{"num_hidden_layers": 19, "hidden_size": 128, "num_attention_heads": 2, "num_key_value_heads": 2, "head_dim": 32, "intermediate_size": 512, "vocab_size": 1257, "hidden_act": "gelu", "norm": "layernorm", "norm_place": "pre", "norm_eps": 1e-05, "positions": "rope", "rope_theta": 29400.0, "rope_fraction": 0.25, "qk_norm": false, "attn_scale": 0.177, "bias": "all", "tie_word_embeddings": false, "parallel_block": true, "extras": ["capped logits"], "init": "normal", "init_std_qkv": 0.0662, "init_std_o": 0.0, "init_std_up": 0.0662, "init_std_down": 0.0, "optimizer": "muon_variant", "learning_rate": 0.0119, "lr_mult_o": 0.703, "lr_mult_down": 1.5, "beta1": 0.93, "lr_head": 0.00958, "max_grad_norm": 0.5, "warmup_steps": 200, "schedule": "wsd", "decay_fraction": 0.56, "decay_shape": "linear", "final_lr_fraction": 0.0, "batch_tokens": 32768, "max_seq_len": 1024, "doc_mask": true, "train_tokens": 180800000, "max_steps": 5518, "dataset": "wikipedia_en"}
Each number is 128 + 24 x the weight over its row's rms, rounded and kept within 0 to 255. Layers, rows and columns count from 0. Numbers have three digits each. The size before them is the row's rms in percent of the matrix's.

# q: layer 7 attention query, 64x128, rms 0.186, rows 52-63, columns 0-127
# k: layer 7 attention key, 64x128, rms 0.185, rows 52-63, columns 0-127
# v: layer 7 attention value, 64x128, rms 0.185, rows 32-44, columns 0-127
# o: layer 7 attention output (transposed), 64x128, rms 0.158, rows 32-43, columns 0-127
q52 096:155159138134106173126144145109076150086122139107078128106109137173101116149139123148142155155155125118129123149084121122120138113155120133145138116119103138153208146118126119117101116130125141163122137123155116140102097160182118106141150093138141102128121118114130105123147067154140133088086125121083158146156099093141162169134129147117095141160147119146115066142106120111123140118098
k52 099:160101087144116127169104118093111123137169096112100163138138115112102116150123143175117132123134130095136150109150158128125163117139112162134127140142108124106105114156115169121180113140139091114144146083123137105129133113105106175158127173167121160147132135119142116126137080103129150108099126114151097137109177142128131119100140142108129127129220104165088135119153129111109099125079
q53 093:152084139089123123113118171174161084144120119174131118108147135097104129079152124138117153128082115079130124147169155132131127107112145124103100103138155137130161098083156100119081110147120102147133108165154144107189108149113097135132135128114125123114130143137115157167133117135151137102124144089144139133142147090180113146125147105139138138147107126132109142156120125065134149081163
k53 090:122129139094139160149145094134121153120117075066196108115145125125112113125110108161131098130143122120094092150119124118132131097101160123131105155151138119140110130144134150109149149088128169113120095147151113129159112132167127131138176122126119145151107140108151133125129081133136131156117155133139124093149165139042141125074123115170131101118132156125165148084104158101141114145158
q54 094:168166101141138125109095131115130124122117128141164116125148133141174150124112135111109123142128141140151129095131103107147115134121137140099108089179137099147185111113128135144136088110147159129098143141115106144102136106131092133133083078151114154172073150147175112097084121129145131129146122117148156106130105138099114094132134146139131207122181148119135168124108165098095119101153
k54 093:155123117111102095146135111123107146142162133135146136163117154108150103117132078096122147128147164134165112120117104111070086166142155152108159088155175114112138107126170090110119128101154095143109148132078120175165169107139108154132114145178122140141140097128143127097121127134133127120162128130146100119146129101125080098160087172158125105135129118140103100127128139101166138129164
q55 099:159112135089101116127103116122124105157123157143132125173118139151086158139168106120107090140147072148160214109162118141112098130143122121133148109111123175102152183107070103182110114100140135131155116116140152121088165151150128116108124161102114108144140124158140108084152152113124135128109102121126125152126165136119094100142154112122147136142096127114112156118102127143108110124138
k55 090:133111156093160133101099113140101143150099153140152127127127119193123116132144130117080120124122057086099140121169112147143110152109106126149110136182183168163124120141141126111133131160140090129159123102144119134111149121124130136126149151095126126169139079130164152103096138110105134155090134097105109102124133148161192132127116106075139139129119142135102118135122154136099151149161
q56 107:098135106099160094155128185172134139099098132116160148165164109130155100145135135134117088139125099117121142139100078137133110127135144150136158138116093073149133170081123089117167145096114095125133090087119165143150147100125114122159123139155139142133127131161079132154119115173094165159109103122116160150157106123127105140111123104119130139180128142130131109161100147160119116114117
k56 105:122113143125114137109151157159134143103141145159100169145154107108139175136102185081118114089152127137142136122120113101164108160126140138156153132122136123151126114113097062144130160130109071151090126099146117125123120096114090117152087140141113127122149130153112184152114108133162135191102090120110118115151129139102161118118097125162121136125142129139147119175173136133099097119158
q57 093:068118169084151114085135150106116130111114128095150092098125115106158163174107163135103133119151114136146124158113148088112153135153125111094129091131163154134119125061130094110110139109125123125165119085102112114118109141139107152122118127114091117171127141138115138118160138093130142135176120128119185133119128124132140155145155112172177127117187145089108112143116150146150127123149
k57 084:157124175134142105130123139145077103107121111077135142116105140125125139174149132133122122137120109119127109139099132151170151103097142132133144101085118080128133111107169135102144164115168113154147109119153097161102119133117137127098160127123077146096166136132162137152117101144150112083157142117128114079090150095102151157191152102119135119078134148156124108137163157149101113138135
q58 100:108151157141096118104163115142135181056092156120136123169116151087108144138121184110158124142127116123102118146143106096156097135138194120126139164125148092121120123145163144144143117130118116112123137107153103110102098157150098127093131134136120092086099103128149138098150158191126108133110147090097092141139167146168121141105153142119131107169138106118128131116122107121134137134162
k58 091:093138084138138165106110142105144089117119140133131149097117129156151163164187089123120129131137128125145114125115109128123136103131158135100166114102148129152116145137161151130086154141127133147111084100117127129088122134149129069102170137100148118119140152163145157075115090086122148157119170133133109154146130106145161132076139146123136059160158147131078110134148118124151114125138
q59 098:136117163160175134127148128139107112150167165124092116156150161121120154103112086110115150070134170161147135145129163107108083136070151118115143133102112108157165094125159104123145161114169123125148135152114128150141146132109153109122124128122123132110117121157137104097160122131103115076089109101142146127119135108128147169138165125136125042095144140101132114149148127111115107100144
k59 098:119147151130113088152136137152107117134136131113122099115149132118136110101114082164153112100078156116137151100175135149096166110138130120138145121136121124108168121134117199120111155158163144105135125093124134142159121116110158122129132105148113101121119092094111158108166110191148145139101127136148132131142136152142166145117150115141125046133128110130143085157144108069095116164141
q60 101:133111086143139122129104177102104096167111144123080117152148101070122141126140148132122128094159101122150137134132125094131096148177138148131143115140114102128136145141104124145137135197171128131115143168109144138157127191117072144118137114137149149111118100076129131133150137117136131142114122177120131101131107138113132130112158086133081130127187174107131091118132143129130144090095
k60 095:143123126140125127152176107117109124168113129116091157165142113121182094184090069136117135124112097126078111108098118134135125124127123124151101159120120137132154125143097103113098144218171108115141159157110152129118097107146100119162104118158162147167137101128119159125146122135152107126156137149149133158124121125149092125135120102104124151129117152076147144142109126095131093137104
q61 104:111149141127088135079131121196145085113106135094127113137154144134157139150119154142159152062129120125109089119127124140152134136103107108136105064121086104108128145090139142097114149150099136129159092143153133159136148107158086117125121134137114115149145131161182110134134163100121094113092135137111122162114196133104081099140134103139121114133130121116139109134142146142163107158133
k61 099:138113127095136175098134153151144115128069140104126095147094143102105149148136169121112140152149151100131153133157148144110131053105128140127151134148105104137150097168142152122128156159087147104135123088145106154105101134142102139121131142097100185141123122137174172132137161164130121122154141125096145100119176110099119094110134148111120064130114097127111113132103122106136106118103
q62 108:181097073120183141131116119141129124115123138110139125136108090127097124147144110128136084167177138150150140125135158114102102099100103087154126178125121108153108145141124139110128096096155137096145122137123141109151164128156068120130130102144091135110143160120097154122115122115120100115152121141107133157159126117120167088125111121166069151130118111113166126135170145107152116188109
k62 100:108111122131127138130088118125115111142107105154111142118108115179146112122094143075123120129100160165099120118145102147139177166127130098115126153149108159140102098147139124104135116123138087159127098179070100106136087107104113151150166117132081160106146139141151133151157126184110120129154141117134117156123118147153102097120117144155075148168131135141135139120190113175135156126126
q63 104:152115124126127153114141105104150090138094129096099120104124125097140115080135117149088102140121108108128169144142136113136126127151152163157141113162147143106156116150142139102140115170120107093102088186132110103142176136148135118132157186166111104121136111134129127146121127171106189119111170139099115151101107141132106103177156098122179155091101118132158132112099124101121120161118
k63 104:113065119138157134099118114114130192145111131163095139134143139116142118129130114151141137129144121119126129127161111141172117108158136139127078135118154150175149141113145132147086182143131111084109132159095141113167126122148169084122133104185071105140131158146097127116145132090149118126137107142112094103155155135108093115119134108153162137127085161096140091131117126111108159109098
v32 104:116121107116098107125150074120129150124116145136123153157135145104080145139110154117124144119149155129120072135105117131110163113144133134164137134158106120092119134120110131105130131106079125104155135162103125090175052123123145129107107121121150144173107175154132103113121154142097110176131090170127144169079106104105132180173120152105116175128145138135134124107147117101123127143136
o32 105:125091089147146169105107177059113138127135121102106149133089143151096097106134131087138140105091088072136146087148134165141127127124147124129165119130161115126147112125130135095138154119130138130121191118130090154116133158137149174116100108132119086105137106133109147125125131095113147157127113123113120131183113177160162136145166080159149113136135115113146121123152112108131146158140
v33 101:127127125087090121131090122113130093170122125147128149131107137164102125129145110118161135163175113074131113184127117131077110137162109088141151134146132113170136160144130104142099129108156126145138164130135103112115103141141151094119115126119121128128150131124135126135130192148139139143153137162176159174135102115094067165112132097118129087110157112110072114095123120166131105112122
o33 110:109121150122115143157127160112134134126144093136159108112132158133133144170102137095123158123098159101126132093145129145134100114110143182106156143128124140160201165112118099061143122129119093098159119163105151142182127149133113144126136145109092139116104132119152130119143087087181137113090101103098142092119104100153144139082121121129124133135105127166154131135097160088111138140151
v34 110:157125131167143128135158166098144122091091114130129159116086167121130091110136127145111168106122139151168101135083148134087127132112113168138115128123133129093122147141082133153144118096141080145149121139166180132112087112137158104120127153144123099135115105123122134122136105077149104093104166145125134140159092131124126112177121144136119091071138151150091108158150154096152165150124
o34 120:089106175096157104092142125122128129164162105089095104102139160149157130086104142118143071100158098107103143130121124162120170132155121158131086124135143134124112133146194113132166126123153113126116111092121125120112152132135102116145133115165153164116120104118107168149110120132099135179118125126118136114116135137074104169142128109112147154160114151154161097153152111113080138154117
v35 092:118137091102167141128096129103124119124100149122132159167117120109178118126147137092106154145076117131110130125138185127145122135123130147117147081132112144173145164133078063123139092135123153137128110130098078149128144124147081106111148137105186127136140132097121138094150130092176114096134101123122110127129143126130183146133144140109120135127082155111129108144111135129150143176083
o35 100:094132148127120141147122088171096110109120151089111158145099130087102123159118090148120118120141167086122090153095124138137125129137105114120137159112111129121132105163144132150145115144176117081132092145172124070170118114102171156171136109154148113102136140121130110139172104136094140182151109133115128125106131178130101123137129134167143117131109078158089146143140121123144146147092
v36 105:134150129117201129167134142103151093099128137139163095096132099124105120108094100124114123129135140127127177168155118121085096131150136168129121108120153152163136135143101154122100170139084122147119109118144154121127141144120113099149075083158091139101129168140132092144135147123071136131129110120138136119150125144128131083090110127179142113167115123152139143148091091136152117146086
o36 112:137148093147119179117163122120062131139146142117115152128158127110166178166148178143132099158108124163108146107112130089119136141102138100134095105141157176125138118148108129169142091126119139099149147125104159098107129080120129152152104142153150147126100121154125138107124110131160138127120129167120129098118140094112150143102114108109163138110113137057112140107117166128110110068116
v37 099:163154119153136132127138168115111126127132112148164118129133138126109119146109150169163124153109154152135147126093141127136095155142160117103134137150103108159159153175124151110100098138152166111083083115126107133088137061104140113133099100123110114166126144123074157140110174108091079138093123151135122105125111113128143150090098082108144128110165144119159178139148122112104139151139
o37 104:114143084125100149087114122151168105077163128105126158089123119107164143125131138119129136142112168106148106108146128113154142156131098083131140101139151144136162141136101129124117152146113161098126100134109144092144138124104096143120105137147128141162132123114169085114134110132106134157139113157110117161172144107108141140158127107085072180088143155104127089136120167135099112193155
v38 100:105138155083101153142134141135131105107153133168093115112134119134112140127140132121115139091120161124124100073187107072199133103139107160172122084148134128127170173108151122107132134165133138151124099114131110150189107131140118115127160127119140100135108106111102103128135140119156138099128104136122170130121132131098134149114133098117111112182168136168133086145119165146121108130092
o38 107:147162123124057138078165142141123159153108138140135114157093140107131133136117160111138136125123177132117149133134139133159097105089127127110146115096147154110090127176173104218114110088090152107131129151116105160156114120139112121125131106119142142105138150125110122119131099082118123094153127123129123138113118179159146125141094122144115111182130091144110158136156097099141113119120
v39 105:179102182157147111066123109134150111120138109091091142103178102123080116146108159121101144071125143115108096124154132141103140155105146099130147103147115132137110178129166121146123117150132113173097129111118117110114139108083091129142108118165116159104111133170119133141108128105154077120158133150105132137136123144131151102161171105164120142141174122144136109102142114114120158132121
o39 112:109132117128151135147131159120144140132122091186131112104152128209166176130145121153120147132135140126148155148154131124122118142132093105109084136118137150124098148139123143130127125103124139127126140150127100101089159140167115159180084120160122117097166079091142089108096118132135125117081108124127119141130111169113111139126072089141110135153121084117114152138106108120176122095167
v40 098:165161125133131116163093134132176111131097105093147086172058071148121155175131120137122146093189151108138118132129141149150111147122108112133148132131133141090139141158157117133092132107146140098107104128103146117137140138121121113114131123083160085085135140157118120150088142169122140155112104128148146133101115127172134106161131134119083123133149106097133130152151164104098117149099
o40 114:142128162108107104103110100127192150128139141138141158109117114119154116128157192112136127125104091129085160135152094151125129176087090120136115130119102104165153124169118103091132135151151118109138152126153128131146107128179124087132094149100127141130153122122129097145112113085107144121202128103126116105182125139143145120100096131128165157095112079119136150121104125146130137149110
v41 099:139117135118130113150160122130098143140134120073088136137083152136119110146110134143126127160065144138134164136113132070113084119141161159174137137160090145148142133110103132102127116142154112137120130083064076106103151133123121118106104134108142148117147121165173122192137107116120148146193130135113148104124122129140111104103125131116183117136149143112151149132155101100135157117125
o41 106:103143127143183141143138111077135098129134117128173123129167126120129144105116119183180160103125178151127099126138140127126122168142124119109149127118092108100132082108108077137129134100125148121120169165115121080166119120123131128125124118146107089111098124137116125102149156142146150117156099123111128112135117096151119163134147104138133175173114087050138094119134131169138118154136
v42 102:119107090157136122144142116107128137125151077145135117107087091143123124134147101119099142151146129135147106086131111151104105151115118139113122180106118135165154150090090132151169143101117130103167122159076155139126144106148125115069146114147100161142124133110157092176137171108167148103099135148091136116106111114114117126131154130138132135128083107121092113142130115184190155133116
o42 107:128132159122140079111171148113108102137099104111113151155101101133126139086095116128160161108086151098117122154129135144164156112151116110177163146121136157128152104145191121115126119167125089144115090132155227122114132146119161137133138114145150134076122131115098138089126116134119141151117115110161137094153100099114134146112141139120126147108110153133122129135130112144119126068105
v43 101:097120143119087107146103104108116095081129118125128144140135146132126137158132134144130106117080150112131160124122128085063164125101108116164128159167146167148126128161142134106133169113121132122077137119153159120142118097112111120100124109150139116192110153108151094127127142051135151160159128132119120086119190127146110126138141139112093117133142131116128097130177116157160126160144
o43 106:103151105141148136104130132119117142112154125120137135160119160156119171096134150126131106092072126146133128128135077147094138128154172110095153133084112119163137141128141104171122162131090169115114098130167148129191110133134129149140139167143132125101123116130139164099072121141108102125160145064141137138126126138086143129084110101146119082131160121086113097122121172142129152136115
v44 106:125135173143157133122143115147104145151140118109116121150128161069106150162078134152134081156145168175134134106159137074115144133138142111132119117145121129120175131110100153135120106158088101133126126132120119135135158157143151108098134159139145080128145121077101136102147145127085140130115158142154123136183121139112108125088128143142079099078154149125093114092153146119152097158148